config.toml
num_hidden_layers = 16
hidden_size = 512
num_attention_heads = 8
num_key_value_heads = 8
head_dim = 64
intermediate_size = 2048
vocab_size = 16384
hidden_act = "tanh_gelu"
norm = "rmsnorm"
norm_place = "pre"
norm_eps = 1e-06
positions = "rope"
rope_theta = 9940.0
rope_fraction = 1.0
qk_norm = false
attn_scale = 0.125
bias = "none"
tie_word_embeddings = false
parallel_block = false
init = "uniform"
init_std_qkv = 0.0256
init_std_o = 0.0
init_std_up = 0.0256
init_std_down = 0.0
optimizer = "muon_variant"
learning_rate = 0.00861
lr_mult_o = 2.0
beta1 = 0.95
lr_head = 0.00595
max_grad_norm = 1.0
warmup_steps = 200
schedule = "wsd"
decay_fraction = 0.411
decay_shape = "pow"
final_lr_fraction = 0.0
batch_tokens = [131072, 262144, 524288]
max_seq_len = 1024
doc_mask = true
train_tokens = 1269000000
max_steps = 4128
dataset = "wikipedia_en"
Each number is 128 + 24 x the weight over its row's rms, rounded and kept within 0 to 255. Layers, rows and columns count from 0. Numbers have three digits each. The size before them is the row's rms in percent of the matrix's.

# down: layer 5 MLP down (transposed), 2048x512, rms 0.0634, rows 944-1043, columns 0-63
# up: layer 5 MLP up, 2048x512, rms 0.126, rows 945-1044, columns 0-63
down944 105:115144114114143149148172147114122128105128133109123126131104095083086118121124131114081162107116148158137102176102105124117138134118136107159168128116113133114123116057109099150118144112150140
up945 085:142073148138070106126136066107137129113071143162123094115120122145125182127136152150150147125142138116136146156128057109123131135136144118132113123116119132108118096132163146137175152112133119
down945 080:121097079100131163124140131127065144152125122127096152111143124122161129126096140084120131103136066121152119124078154122151125156144158109147098124116180144128141107095102117130133128134095156
up946 102:096111138118129136152180125120135114103101132161111161128134141154125119146144089113091084136138112134133125145131117125121114139150115134128107121133159110100131113111073114142142176129155084
down946 101:133118096129078146135190160118110121136154131168134123148126137128141111136126129094162098137146143124124117150101111137077142099155126110113171162133145135161131061155139132076162125128169156
up947 099:109124173157113125149100158189144135086118142143127121094123125140104158117125104123122112085121139115124143122144154085125116091102128129082130122151143133154153083126138171128102098137173122
down947 099:124139087152111128128149093121129132122142093160167106150123098116202101130151155132119149081132152140176117138099186111112176145140107111126118127101137139143094142100077117153145118114091125
up948 100:094088140100137121134113165180130164135110152154116160163140166122133159185104131156130105087111141110139174104182126131125127124144113118093131155120118098169100142112151155128126135078093124
down948 098:114123152110088155160107157123141125149129134122128123131133131166105145136133147142154084127138124117122151151085138142138125142120150125095127156100171082135135121124168126094093122106103144
up949 101:128159171129165104114154125112126128150097132150134099152138113156161144101167086146130161127122125095107138129114156107129143158126117134145110136141125098110150094127136127173151171105098166
down949 101:076096149152107127141122140145121140138061180117181110093149141124149154112124169114129160107123121140078116148131106117131124148158139092079130129132135119147133106154183122133127120114112150
up950 104:136158125096162115107130120140133142096131150124129161186116133151109145098168143125147116112098130097159162094068121141112120127121112133108094137086183125080107153144143159136101148100109121
down950 103:160152138148151134180097112166115112113167178142115100179107127130105110122118123154165149104109136107166134145124146148138131068131105104083107109110064077116111121072120125140157118093110143
up951 097:161121121121120116121131144139133131173121141178105123142108141126130128121132140135125159116154140079168142096148123148129109092115134122160153142106118174101138133109129110159059131134151108
down951 097:119120123136171098150118146106112151134147110114111144090114092148107102103129125112127130167117119143150132118130170110108129142109140118121110138138140170129137133194126152141132122097153124
up952 099:156094112085127136108150097142151174174115171105058098122134148142124109101086107114109114096133119189094141132100112133155116160100113139151055117136187082122151144107176117170110124119115113
down952 101:158098119114144139133080122152125104147111147122053130102069139057152135118103153113131120150116064155102129149138124105127129120177138111123120113107150141123101104162148087113133124135082104
up953 098:132099060113156105103160158145119142171106146070110118135147126115124075152092089115146152097162120094105093148144122135155120120184121149133120115146124126118134091119155131114134141117141128
down953 098:098114159128120113127097090129105138106117105156176130141134090090124160158155129105147098083109147120122161142107121139115125137080136113130107136072153094122101112139131132142101113144142153
up954 102:155117150158150163125142115131124125152099104133087143110141149145143136110139183140120129126117146097138174129112119087154092125122137133154113136184110102110149110108147168157104120169151150
down954 098:149128126108128149146086176136157129158119117101094089137125145151109126126142131122139137092139142109124157124133115125157151112132130151153133123136127121090121141125170140112095147123162100
up955 103:117122139141116110131085130108143118131131108145159114117150110136131143084187124115115112108137102134122137136139130161120131137131114126128143124114145114114080168111135079136099134113120077
down955 107:128149124131134186130077120153145107124127146115163166139126132137080092100143157110139116189147143129115115138140167149122126141127128110095127140184151145147141118143091086140096134139116185
up956 090:156150149095130188138112154115129118106155144123169153143140112132155129168106125129087129127087130153114149158109119114136104145120131126100137121120094117102152117093163145110117140157152108
down956 089:132142105129118135096136149129104157127090077094172099150111193128091120099123135131154109158138141107154114083123111123142172133092121144132155194136104095104107132141115123109127110100123123
up957 100:123112142172127108131137132131128164107131144145155102105085090159122151117098070151168137122155084127120115088138112157115097167162167198164099152143140122137098170191146134170158129144090129
down957 104:102110093125125113163099118121134103109131146117148148132107159134096152093117114141183157119127091093146104142071112116155097149146112122144103096138132154111123123167116148177112129128149155
up958 100:136144102158112120112094122159117115136100172066156124127148140116153132121141098141100157161121124145096111125127106117141115099149135145131132119166173143124134091114133113149127146146151099
down958 098:145156140179166107098091183097093112141128158104178097177126139154097113130081096131143127152118101173098150149138117174117146085093130128134088122154109132089145127141143082162144099171121128
up959 098:149140095141152123124135179091139074118134137140073098122090142159130117149121104083122085081171127120103112091128144146143147117060110155103119128120131129141128106133175092147142136114109151
down959 099:125110150135146132133145134115098165142149090132141094136122127147128174148131117140131168114105103152145154110111115141102091161127130134138141157098148155125151166134126149096111075151122085
up960 099:113065091135129128156136114114082107135104085141135110138134113156132121087131158140147127151149150119137130126173136137108158163114152135133136125120169123134124121104113101152155194139129136
down960 105:141116116156122146141124198103155166154076155086148096172116147131115146150110125091084114106140118162115101131161079146097122160117170170116120146137131105084139122143115159173119118137132136
up961 096:134098108180106152133107142082141176146139136154143169125152120130160118147138133124098144153116116111117115117134163131159133118161141141147147083167125101145126118135149105147113115134143133
down961 093:123124131102122137095117161147154133072129112130133147178094134135170153092155097100096182139116123144136190143136166072162143112129108114132086123119114147085139057142126132154130131127099126
up962 095:117140169077153146135129117089128156120132084094149103144103171119138104119128105153160157106118128114140122118092179103111120113101165115131106153133171104140112111152127142147125109116140147
down962 092:072127117138137153109128099182125134137124131081115148118087156151085130122165118100136148120059137115154130180131107171131131131112165137142120113156135125169087119182163110169128119121141178
up963 100:120158167132117160134133100140157131124121062099155113096091159148148108129140132130119103116097103137107102116124169165114090088161122134166177138135107087170136128094127099112139107114089110
down963 097:105151091131113127097139148134149105096133136096141131174120171115168085096121135109159166133123114136132113144132133091127136119175130103180141097116137087137101143088120097105136112149135147
up964 104:140119152110119121133133093118156108133128135110093121108118166151092144097157134156111133123104096139197118133177133121119079150144117118123175168124121137122110157098148112105159143151169134
down964 109:154131137148116142158166126081144152136116131093150158108141110088111084129093114142126143135121110137128119168164153103172128109154126143136109133116136105147164113136090179113153116152140137
up965 092:146134117130109140131124146139102115159105128150164097132119182151091131146097145135147120107126123135195086120145141078129122120138115104116109123113104115087127145113120085136131136114139106
down965 096:094082113142108154092132163134106167113147141094095148108130081136136140134160126125107119143140125120106126139136169130161118105126161135157120118122127139144144135178139167126131094118152162
up966 104:162124116124143116126107142104118124129113142103143150178128086144145112131141122144152117127140104122095104124142149153122131090106103117109110138148119110145136115132163124139148134088130077
down966 106:118111091153173126113123139097108138084144129096099134132118090087139160157143186134154154173110123159112097132135165098147184103150139141130130083153147144112126095124168132130125097140098094
up967 096:130110161122141085092127138159170119157118143130115122137094118086179116130184144113132091153106154168109135106139124149121113116085158157092133154159148093129149126116098143132142146165122108
down967 093:091101099116116093130153096103113142185126142146108169128120118095119130127141151127124107108137156138117158113107091145142117118143133183118131107157116086122154145170119179138137153122109128
up968 103:119105145168100136150144128143127108164105149140140090155153145098139126108122100160115113142111137126119155132106154096142115154119113135093143101135111157126116125145119134141162095142124132
down968 099:139126107142149131120151183123120142133109086144125125165120119135137180105127169140124168120141118122082100151107146103149128108143166107152125105107121140108100124172087142111068135134142143
up969 101:146142117087123119116111110073138149156149125131107129136172160128129118108097165163160132160103086126079151113106122137109084125140122122144115133143150175170165085107191085121115144133100103
down969 101:076150159107137117109135086120150121096134145119173162147174116128157123130141131121129126115124138161102160106145133059130132150153144116145082117120165107131133111139157151155141160148109150
up970 101:143103119118052094115155115123102102116121134110135099163121148161121136115150126129134129145152141125112143143103147135148135111110139097096137146134121125111139096097155125123167163121115148
down970 116:134160102140118146159108142114099135156139145139069154094166115144164134129083130122181119121138123111107116147131091104156119138123091149156166152124138133115148080110095149119158091123085146
up971 094:114107166175164120125169145124171125121134093082103096115101121157127148137118104116110110184130124106108139143162119183144127135129159139136113143116142103148135124135127095150057097146120148
down971 095:145145126098101161092126117154102144101142128083120153156137134125123093146144108123135144134153114118124160106122137100157133096124097106127110190133109081116093127095123126141099105144088092
up972 088:149138108126123113126166078128086132169143154120159158149089115114129148114119128152084117110119164108143122104142131133141125159127148155134120114105095131114147145142109136148114102130151116
down972 088:123110130150127141129130120093134149127103143162108145113150093144136131124092104117157124143122108116132146123130106093151124094133134104136092117096138145131124096115154114134128148160120133
up973 102:129148158124091096090144142126138136137107099124140119114118171128132113141107090135125120149141149087119163123116165146144136101067131157057130080178095146202147120143136164151112109117151081
down973 098:181138159104171114122129124122155139170135125099143153094197127141155106116119079135108142109135113137094120125144127147109120120151154134095121107108158132128162141091123125151147147112141146
up974 093:136137125132148122121170077110164122130118098127061138144175114145119134102102186126103156118146137116140145113112129152167091127150111112142140105151142083103093098143135120162110134131166112
down974 091:120157118076136122121114130139112120164092154110107107089090074148130201124109110130105149110149130123132100116114108089104128163138130139122115133108156173112131120115114155116153102189161158
up975 109:142144117174116117140129130186150140156113131144117152157177095140082168149112101079139136130090182176103187160097120154117120124146135133121124128118141105136134104094156093106142134103137116
down975 101:120082152118137127098117105127122109125187169101119140101101156126107131139124178121116109120115132139101120138114096160137104124129131117157139101090077111111154103177149099125131118141132110
up976 101:137085108108110121118145086169121128163132131162126127141131150087147107137111085174131111178135182136136118163144096135134163132144129139122088147164154092106147122164153122094145138084179136
down976 101:139128119075141140111094097125129108147110110110206113104087157115109081099119104138145115097112083150120138170113165138130143160138126108164152063146121134139171125150107144124092115127144128
up977 097:104145116144099166091168144096168112109160114148056103140137124127134119101150092118143126134115164175068145115103155121109101151119173147122096113093101127104125085158152140133159102160115124
down977 095:133139141113141138092127142186105157075111057137103154112109143123146147096155140132170148136158092119087095166156142108112131143095118161124088176100138139129134133157103143122121149131133109
up978 106:088168153101127141160124140099208130122110116130145123105103135126122150141131114121142099158119161123158138123142094147104114125085103119121166112094170167156146161109110144146133091157116146
down978 110:134152090146144138125155134128091104105148128107142154118135096116115147182139111113107150150131190155093157121104136144091169181139103116125149135148143130124164118083119105147163102135141084
up979 100:101124111124115130136107149164144119104133124113115094120113120111115181137112150175183152072121079114094168167083117136114119101147141144126113131121081152114146127131143117120126123157070109
down979 099:175132138183126137111164098115169113151154141117119136115087113133126139082064141114132075129163165133133148105073100148136098132147124142085107123123118152110114147120150116100142126136143125
up980 097:133140152144105136130102140157135117135146178121133090124155128146165119122160144130141108107121134140134112130109084097130086127131112127129098151121147140138138119117092115104126136113113123
down980 098:159135098108134076155110129171124097112127141151114133122171148142105105084127110101129113113112119141136092137124093170136115172126139085158112133104119157115146159164085138115129124132094159
up981 100:144151103154085136102115140130110107160087146143157166103128167093118143150161104116139152115092152123110151137128143128097142174150131115098156150154127092082141153123127128118162143155139145
down981 097:111088127094092127109058134092120109138111107112156081103130102104153109139119130106140107159175124076152134102121108145111099136072122129117126136101131121107111135144120144136090117110091106
up982 094:090163139149145100147149141176133125150124128131199140095110154117117110115161095108118165133146147082111178126090146127108116116152117170131135127113126134114165140145130148132147129128115140
down982 095:125121112124154151114112151105131120130089091135121106121092118109116092115148111118147100110129125102107103132092162162109100094119116105118146161132121092118151141168171129136123114145122101
up983 097:090102169103145118081118179160121129085089154179113137127124091133138131074154141120147119115186130114137129140133172139099093108112114117102108155095184133110111111109102128085127169137199114
down983 097:138105123117085129114112124122188141131088091099140149144109117125137105127117133124125136084189095151158131120105080133136079094139095124150119091105132129147135117132108096153137124160142094
up984 090:094120151139160143142132121113088121116108086101159123122099137140104123187167157147123146161092122144145148156143093127128144093119168136124110188153161170130142107132144088095128114141152148
down984 082:173147129070137125097124085167142156116129113158124147107128145152132151158136107121153095123110158119063089149111108122142116140138175142117121146125137144170087135140121180127143138149139134
up985 101:170125128132075111134071135121128120145115121100125117137125127144102097094093121143131128106134086105119110144115133166141145135131098109110145130148137128158117132146121155124139121107113082
down985 100:109124131163146122153094181161144141100130151086147105131171125134173129114100131133115175105136160122151119185115098107121090149145137118123141135096102078118102148126099109156109152133119131
up986 099:134133137120132127182140110094110133149126113122130088125145158149126115141129123134128160155133121150154158138137108142142103092178108125118092094170082117155143200130116066130154121103131151
down986 100:142142132170162150103138110163152143120160172126100130116112136133137103160056147130098137078101128112106126085124166098117120124144142173158127140134122121099086096151132145144165158112114132
up987 111:136165119104163139101116126135116139101111130141127154102094107141060129147145146118163099112124125193085166100174132130089130137102166130097128149147112125129146117105142144103127162098160128
down987 107:128117109171176173173106141083104091110123173103138120125128144150111117108115111158134116104166163165149126116109144110099141127149134137138139161158087061141108126125083119169115129120127166
up988 089:200126140173167116120151134131143125121147110132151132119154091119107132176185111134116117100125116105146081114153102111084171129075110124141095146107150154082160118150121128112155125116178146
down988 087:142060096141127148095132105119106139083096152107136173129159141123146129131074143114126117126139093131092154086080063085097099120110124114075139100117143163119104154175081116101069153149111126
up989 099:130111115132123153122134109091135118119135119128143131081099116167132131136108116131133108093101138123163108092102115098123118116137128115099129104116132123110140137103099167158091105096133135
down989 103:194083101132133134143105099120133146153149136127122109123103138153148175147113132158144123162104149086118134131105071120149180116156131101073151166151135138137149122160184152103108094111101132
up990 092:138144129122111115092118123068166121098144113136092108142134096145167107118156123090097124096151140130134095145118101104160147155068111102090190104103084092107130136152128124166132137126150107
down990 092:094139130113149099165138130163082135135141144158156113112127134158108107160116162144135128169147123106146177126148159116109127091123111125087152165153172164172108132153118126131089176194118131
up991 103:127095137113131120096112150147155122156113124160138086147114118148147086151134080123105102162147116141108103106138126133139168132146113115112127131127145118166137112099146144134073105109104099
down991 103:078095135114136154173122141138122160101131151123102119108163106135121152119142130154085105108126103087131128125096113132110146164137142124166095136160099115112137116147111167110144149142122129
up992 098:076118151113142136130124108164097115153094147147120129169142104148148166092115115117126118134121123151139130152096129121145115157113104180115134111146126140142094130120100095133105083184124136
down992 096:094099119131170087175146160132114112151161168096135133062151104148092105129097150116110183197147116104128117119085124134109147125128049139140141174160121129075137144159185092157124109142138158
up993 100:150106094102156088092133157120156117135099106097145137109102160074183122147147102135100130163086139093130128105121115166142094137093156158116129131136154099119172165179103130112092097112134105
down993 103:174107171125112113116144132143092115138149133137159082118151151106100153127120122160110163181144126125172122167143114135103195164137093127115096113143148124154112082134172137102173124102158117
up994 098:156124118129083100109071120166131137067177101073153134127131138155129152109096165141156160126095156140102099141140163126100138127178156162119125110128087126138155125126154104148142123091146174
down994 097:126129083104081167118141093092098170158110149094115171135113113090158134136123163155136160092145114139182120164118149118139158152118137131122129111141098141149119105159129121129114126150120152
up995 100:151122153166129165122151121145119119159067142096115119156135141142093110146088119102160125126103145135113163160104130091165141135114151107099085113118060124110150141135165107159149127127132116
down995 100:079142124177128088155126085099163135160112154130119130118121130146054089129097125123127141092162119139101159149148119113102115079146130140126150138122117131121115106118126123095107112163131151
up996 095:137104178163141144142126111156107130116120109126143114138167117098138145119135151137176137142130141122135109135093065115126115154132135110136107148127112094097119109127098123116108093120174136
down996 092:098152131143152117136134068130118149137128145133136137126092163123155139105152130156163080133140152131104118105145127135146113120127115130094135168135103113109199123109120101112120123096156153
up997 101:118141160105139148181163108117118093124115124137147147139097111133144112090159119136076068139149136176078123099144142153161091146137138110172067157085188115114149141131140122136147131113135097
down997 112:067149120137102185147180132182106093127104128130124152135142130160124170109111084136158125123108118107121138094135145121110137095127127129145093141105135086111144065146090129138153165137116138
up998 098:125114114104116125124106080142199085133095123118126116105129162127114089106108153151093107175119140119073145179114127147080163120153111163110138141099161106147095166136150114188146137148167155
down998 098:133115155107149100163163143112146122118129129168144178126138115104135102131098189182152149132125107183102134177141103147102183150146082155134128116093158067183150141148122102170133151105104129
up999 098:116085163126149146126112159144129118155148133129173109103149122095092139114094078143136139137088121124134144133133139124107112106112147144128156135140098149133147080120117136122135143113099140
down999 095:086124148160157120164128110141124126082159140167122128134098131138138137128156113174127104185189143118139146122130144109069113104120127154115127133092094126145143081171161132096097125164140146
up1000 099:124160154126103142131114156104111123143104107192159105141141129151121173131161104148112157154181137103137133098136125181132090171081150130130140118116116136151155131167159111174110179129129078
down1000 101:141129148115147092155084106126075139103153122164097145106139116128096091144157126160149107161094164153145145138164084151129139090136117100111129138074105140146131106162142145136101133116125155
up1001 106:124117143168094101064107128113156136146155127106144124120105095090110183130138147119129068113105102146119120154098123112081140113104089141135090126085176113095143094126136143109125097105118164
down1001 112:151125109106185096160125130136113124142085126155147126105106138173148125155129103108158103096151114103108128159133134132087160134139112139128119121121081118122168108106121132116127109131086117
up1002 096:112128110114109130143132112167107086085104143134126168151165112147156140146154126147165126081145129118171117124157133153115115112145090104115143148127087156125102142081108137132117148133137134
down1002 095:147113152167132112165119103137121114169135099147106117128136135124112172113119096168158128164089116126102123115137096153159156135095138166163171102099107155109179084145134146126185124084076138
up1003 100:140139108139186133125104083136141141147123128123143120124141098095121098135132188099192149113145122091147139146110166129140150118109171112151135119116131089108128086090108126125160132108119091
down1003 101:106126149134119151127154097124130090126099173140126120130156113142157105123102137099123130105116155096113129158121125153155140069148158117125137111109158097135094089130137139132105117133084118
up1004 102:083125150083196109131126141181165126155148161138170094139089109146092178120140122107135146118109141132115102114107179084154061139076138130153118073077134128132141146122134108161080118120121097
down1004 102:117106108135150143088130133133142140127139120116123120156111124190136139112087119100136166114129143152121127102086145106147090161097133152124130129118116159133165110142151122159110138147141129
up1005 100:114183105115129135111147160122127100120166098125137116126126146109101154149151130096150127120092140151130074098096137144159156144127143107171125129117156135126147090138166155100116140100088103
down1005 097:103126149134093118107116131154117158174133117184106152105097136146092103116148112154100113127132080146140102147132123145155110147105165131142142163157107119144109121098098138098111145170183142
up1006 100:153165149128114145114102137127197086144159103141116126147111123097128075135163113145118118082100163150137080153099136154131084139133152112120115130136181153150089112178180084132155131133142102
down1006 104:110082127125126146085141095138106085129118133122130116169149132114191129149142187094155125129135131155141129123120157076149122119127105158113132113134126140125127097085140146108108161149159108
up1007 100:116146109127103130163136154107176153089104115150138108148150097155150137176157114156121155157118136118142108155110182143109127135109088122109149116124162149119096099119145131110100115140125143
down1007 094:141145106142102127160103095142106127161144122091114136104154161120104118118114135172124115121129147095122150154112135142130111130097159141118152115126101075129134128124065153126142136170133132
up1008 098:131150107119141197152129118149086137141146115164144175096147145110135149143133129098147138140104106086123152125129093159072120124084128112126127066104093166127126129138103122118124104141123102
down1008 093:143153149140141137119148147138085089180158124117134120126126128162108152128111148143175114117086138117145088085155092111083089128116108110127114131121168119131116130138142143182132106067143148
up1009 104:125137118138114163142130135132140098128116094111108131143131139114101165145147094139084185105142093169097095123100108109120115157104124164092169181120106117116104113112085132153146132128135113
down1009 104:162141155111171113148138136125123151166153108172125140108118122111124116149129150158113138129128127115136121110170151127155142138142100142139140155150138137138092110128127164115122062096129177
up1010 106:114109114136123080161141133140138096160157123119128146140123119087121106136128140108116112100111127117113150129110147158167131132110145167097119119120120161145152178107080104139122089127117125
down1010 106:141111128119117109144084127148132113136149168161124107101108081133154091147128137120154093143117109105150123133147110138144106120155116086146139109092119139154183143118147093072136117133155140
up1011 114:148128130144135159113148172183136157148151098124107108167125147114113198121138129103121154113122138151108176107130125119127126128111131173132124156094091120135141120126145117144135155149137139
down1011 102:134077140156151106143119127127121156161126106124125112110161151149110179166144140100139133132159119143127120115142120140138080125101100123115124130075134132129168119118097125159121138132120103
up1012 105:142121104092131131150139146122108112111148138088151129154085110143148148138143129069118126151111116110143157146130122108132112137155115119128105135162142085128151099092108157152095107087078152
down1012 105:148068163168153101132107143141124142110157135140098113136110082152125125119147132126127152109146109162095131127106114136123123110139140156127160116155144126095101115155103100137145109189126165
up1013 105:170150106093125106128161082113109123157136161114141139149138088158108109129136094094112112135129107162128128117124134171137095092140099124152106142116136086104129133145189105162093115135182121
down1013 107:110121125109159134108127155089128126119110160120137148127132148147142105121173116077143095106129085140117114097150138117166137146095114128131140115160161111084132187072136103153117099121144098
up1014 093:180145127115088151119130121113113098137147133108102083126144145134090085111150113062125106126149112179098150127090111115105142099138159153131162099117140144150117153170142132156127151134123168
down1014 093:109135121130163134140086099136168124134079112142143150167193136135103111096136127146137112151091087098108149161120108115113144109152149091194165141098162107112107106102133120107121120157108160
up1015 095:128132143156106148141162141174159141161106155168143171143149123122150152129112106121105167127133174150125103148115175141146106091121099112134107135120088136106126094114169139136161100132074130
down1015 095:128163094115148109138121113103069150144127095096118161118164112119129138116136128137120082129091117161108117106093114090128123198102130131111079159139139124158106115112118105138121117132094101
up1016 100:119097151162137133139072141093117115105132121117146092119194097121126108156133144111144136117117163094148112124091122136133173150146093141110163111138132096091131125178123068116176110149112138
down1016 099:135130125157139131169128142156112166117092126104136066114111128146132121106167147173138109121160127111121135143127119084089098142147117130167172148129127134096128118098097136076137145155157131
up1017 116:149100146106121153129106142108130135112123130144099128108136093148074136129163139123111123153106131150121168103115162142089157139141133143117124112160123160115119115146135148130159128183146125
down1017 113:138116149119095186149173083137082121141124090124143136127172156095137138110116140139113124135121140153116159122144152137133169139090102167171118112098109128157145132097139122137151091150137109
up1018 101:153129109130099107161142157127139122161135147087128111126109116129123126135107099143129164094130173143082099149114137135147160112137139149114120164154152103145154097129159083110101109107119097
down1018 093:111146156128144176162156125142111078087103164162164168146144115139099133155094167109142164130110108119127116130118103134083121181130133098089118065102118117132151110092157157145140123121121124
up1019 102:141150121139156137124153179114157152156104129145093062120167123109145084118147164164129113130112166138126119112172125132122178138084109124158115102103140090114089158100144185102136132110111109
down1019 103:162137115112137124131141157116108161109124111122080136146119146131120117123141163141122162142114104128130138173133096137140085105145135149110132098152171115153131129135104184080086097105091123
up1020 098:128120129132153123144111104124118168115145103117148134101098150103141159115135130057144109122097149134070103093187136136137117107148122137102127126104103133138157095166147125129138136112126079
down1020 098:105144165117165144112138098117119122168088128114130113117157144099107151149112161097120134133098146167129114167167121136122093145129160132153146123144104113155116143118071131152120134158116108
up1021 099:166140137136089149142141113127133096147106131142133130102125112119115178146143135149138138130191132144135093066163117103156149102107161100101091074132135153111152114124142164122128151102119128
down1021 100:118129114147165119116155165151137117111118139129063124128114155097101131145097106104119123105136090152129139103152129117138139118130117157137113108081129148150140155109083086126152074122058099
up1022 092:114112150132099118155112153090072174126128142171134125081138104148154156140126115082104131170140139120123115095182157136110138110117109097097178134153122146137104127134127131140143119141092136
down1022 099:147096151116125120121086077143162148094140097102128118090138135131157088119085171106150141135114102143112108129133087173111143126149107131136154117152155128169145146138090106102155106135140111
up1023 103:115103119108115142147158092186128130102107100154108144147159124118159117118072142150135103115120148153114127096108107153123136149124103119135094123092145130134079134099123123125138164146187129
down1023 103:115135098162125164142146132140113100084110157142108146099136169170135158182112125107130114147125130124143127140103144156093166145146115108156110139099166118099118135171133147153130077133089118
up1024 100:125133089122106100138151130104142116116137121130129113136144146201123091138115154136137105136112175148174104113163123096121129118162152121147087137109092149101136119136140146163123108140134190
down1024 104:146123129154159091112137179148141142144109080121105137133127114192081107142124083106167121138123143170115139113156103133108108145137184115141126095084114109092116140167122101085135113126110118
up1025 102:140159146130164087109116123125114087130128073162128119104117137127115098143095141126149140109150089111113097102112157127086119163136118113092138098126128120142145109085107133088145121119139112
down1025 106:125179172158112162116180125161139138138129128107173146125126168107136137096116119128152159124130115141123098108119123149119098141133173160137115144154160122066080110118102133149125117165122124
up1026 101:137089171127064126131130175135166105121137152102102106112130112179158135132133128139161087097164133138094152163131093110141116146135141112153119130142140080101133141103127134121151125116128132
down1026 105:112120121117104128138144106118139117113118137112123092168111117172127181118116114137157145122224155138154133156114066120098127151133150142161131184133129147131106108132151115131096121149102112
up1027 101:111098116128142115142102168093136090107126145094124140139090151144137087155160116121113153133093124152164116113111096096107126138106101119132111171122172156133162135129120115088119126147126136
down1027 108:114064109127163108139133137133111148111071126138155117126156132100121131103141155150125139120109145160144104121156120131140129097077129123150109123136154128102153114118112107114122146159138117
up1028 099:127108134139147125116133120178097109139100073122112114098087080115119140105142137108091138180133146152135150130137120137136154091101122098128159122122160101136151097108168077144111134126127084
down1028 100:165138145148116100095145122130141140180143163138126124146110111140104138150100118091155129093060135133110128114150145141129103141120119113123171125113137148122131123114128157143126148125144125
up1029 101:178146162134112099165129105181125146146139115126175134139115111171108157134149114105126126066138123125132139147118117128106126108126165058149089124149112142162143138104172149137083131140068114
down1029 101:116112108128126148160103156099131138146121147123163120084119163160121126111172148091090166132131118141127153171133140143134126145146147118118152123140141116160054138108139078138143133124128144
up1030 105:134153144110143140120099170078156088113118134171123155105118156101138079149103124125112103105115135127134103141121165094117138143059169168103117119153084106110135098153157142156160111153132124
down1030 104:111093151172122154144137123189154081116158123102136180141141162115135133163121134146108149077070149134147128146167122137143118150124138116082099133122108094145133125143104139136104101139090098
up1031 100:159122114144114140135148118093173118107135139108117160112130138141185123128145103140141121151115127145130145141141140140129161116103112124117167158124112131137184148127133134116141123112105134
down1031 104:135121090090125172164108141135093116121139155128120164127158160118152149155129145129102124151158099152124146161103109128105128138129169116132145153156129134138140124185080147143115132157128148
up1032 098:088167106134117135105118136124149150131135149114129107154133136150146109087102147094139133136164148161147139150122087084093114123177158167118155146111154123129149109087137158158146129143159104
down1032 096:156083170126112149166110137089133133096137098100153170132107136126130144155127127111132140104102065133104156135122124131098109186169116112133110096114132100160155114146089112139093129169107121
up1033 098:114113158174088113124125118167182182133103154154127152136147155123125112152161114160114110159116137126127145100182132166121146156102112165150117151114084117157121151121149153123135149132116127
down1033 104:173156127096149150143129123140104088137141110134108158120118143175144154148098074138130101144108083111120109134095141128190118126098123068140132156102093133090148138131144100144145098106124138
up1034 107:152162144154139103157129113148164084119170136092136104163162120128065139156089134137161124158150154102127146088143105108106146113106146150171153113067133122144158145138142193148150109109160116
down1034 106:106118164147127126132143175148145130136158132109148159145147127142085095136058143089172125129126127138163128090134072145099092143163111117149117134105124138161110125161100150131113108114123107
up1035 101:118128168121129140088106129158148137142117161138154110141101122175076146114155091117110103115131113096135155181128118134159123129116103142152120091171138129122125100117153107198146139114155101
down1035 105:165124118128154129157128105146141155108115105127161120101055145159141093137150136150116147142113103151169135130128125121144143104154126138129123109123082165142128129114107114150111179098122082
up1036 099:171130087169100138122151136109140135131160126100127088139122108129111095114131127092138117129152130113115084092134099122196108109110174137086105138160145149173151103129129118118131106144141132
down1036 100:092149131115141179121110101151171103125125115131113143114124137091070166116124122133148136113126129114164113144094117121116126125131138160106164078097107094169132135133054167123124138137155117
up1037 100:110087129120126127146121149137153101129119149121133187140105118115108154145163125176176146118105125106080198185131147160136144128112110116154118128146144169159120113102114132123099174125124153
down1037 103:114084141075179151146109128116104124088114148123131146071144124139094151133125092151145093137124128101104120139125184109133117105130128118142126131090099181105133133144106118130117136126097144
up1038 102:163167144123141138138116104142084152103163158116114078119132102082154108133126142132101069108115102108121161087109126109121127173146132098110142162142122119094151120119159134186123150145141106
down1038 102:135145167154115163145145125125158117142112106172155141120147133123108144106142116150103127160153121146115102137162123124090139096127114114137166118128106139143135077133135142115142129106122106
up1039 101:117090134146167117154097108114130123113144144141163107148097096142110161093136112132106113083156120098138122123121131184131158114128121111084116102124126136082091105125105143162143098121157169
down1039 101:162109128126127095119118140169177103114125160139096130111139134122104099118145115093178122127120153099062119164136113106146104082164132131153182160151072130118165069158123093107118133107131077
up1040 099:147098078170119123177084117108110118115138111088123134115123126133107092125141091139152085132103171091093190134147125125151143140100141152166100152126115111114109170098133145163143095131148116
down1040 103:105178133126099147144114136124128130102121088157140122194099113154103136092152196121150104110122099151185108117133129134122132147141096149156147124129117126139108153137125128114128129149134114
up1041 104:181150109127110123114182139144107133112103143138125103143154095116138176146142134112124103100108118133118138115114117155098153145130110148148150137132147092134156121114115130130152121144150152
down1041 105:121102101150191126131133122143145127091123137092159150116143153112148120141141150124138132159142141155117106169157105080140143153110111126122117122165092129092115097182150121106057089130132079
up1042 100:113144146145128102132151114122073108117154137133095111136150164120138108144139113118098181142097117139090163163105149117143117113092168130097144125152078092123164098106159099162100148121152117
down1042 105:129149160121150110143121134107103109104118161114163118140182150121073094147094154147146135110121171172093119119162096130169165109093133141160146126126140119116137095102094088169146159122108130
up1043 102:131137156140141077099123125140128166099133136122133113117115130119154118157143116084138076114127161190110165127138105127135115096151096142146098142134155114111168116129112100133117130137125127
down1043 104:114089123117125134069148140104147094093120150146090119109150106138125121108139138130154084121135110110131100103084134132114111071127110135101105139083077132110119203122081134155154138145169104
up1044 098:106148147134089141103085161120138116129122100109122104145158135117144095075109135148149138098131113124115159126132100108171174117124169152120144134137121132126110098123115095151075140105188103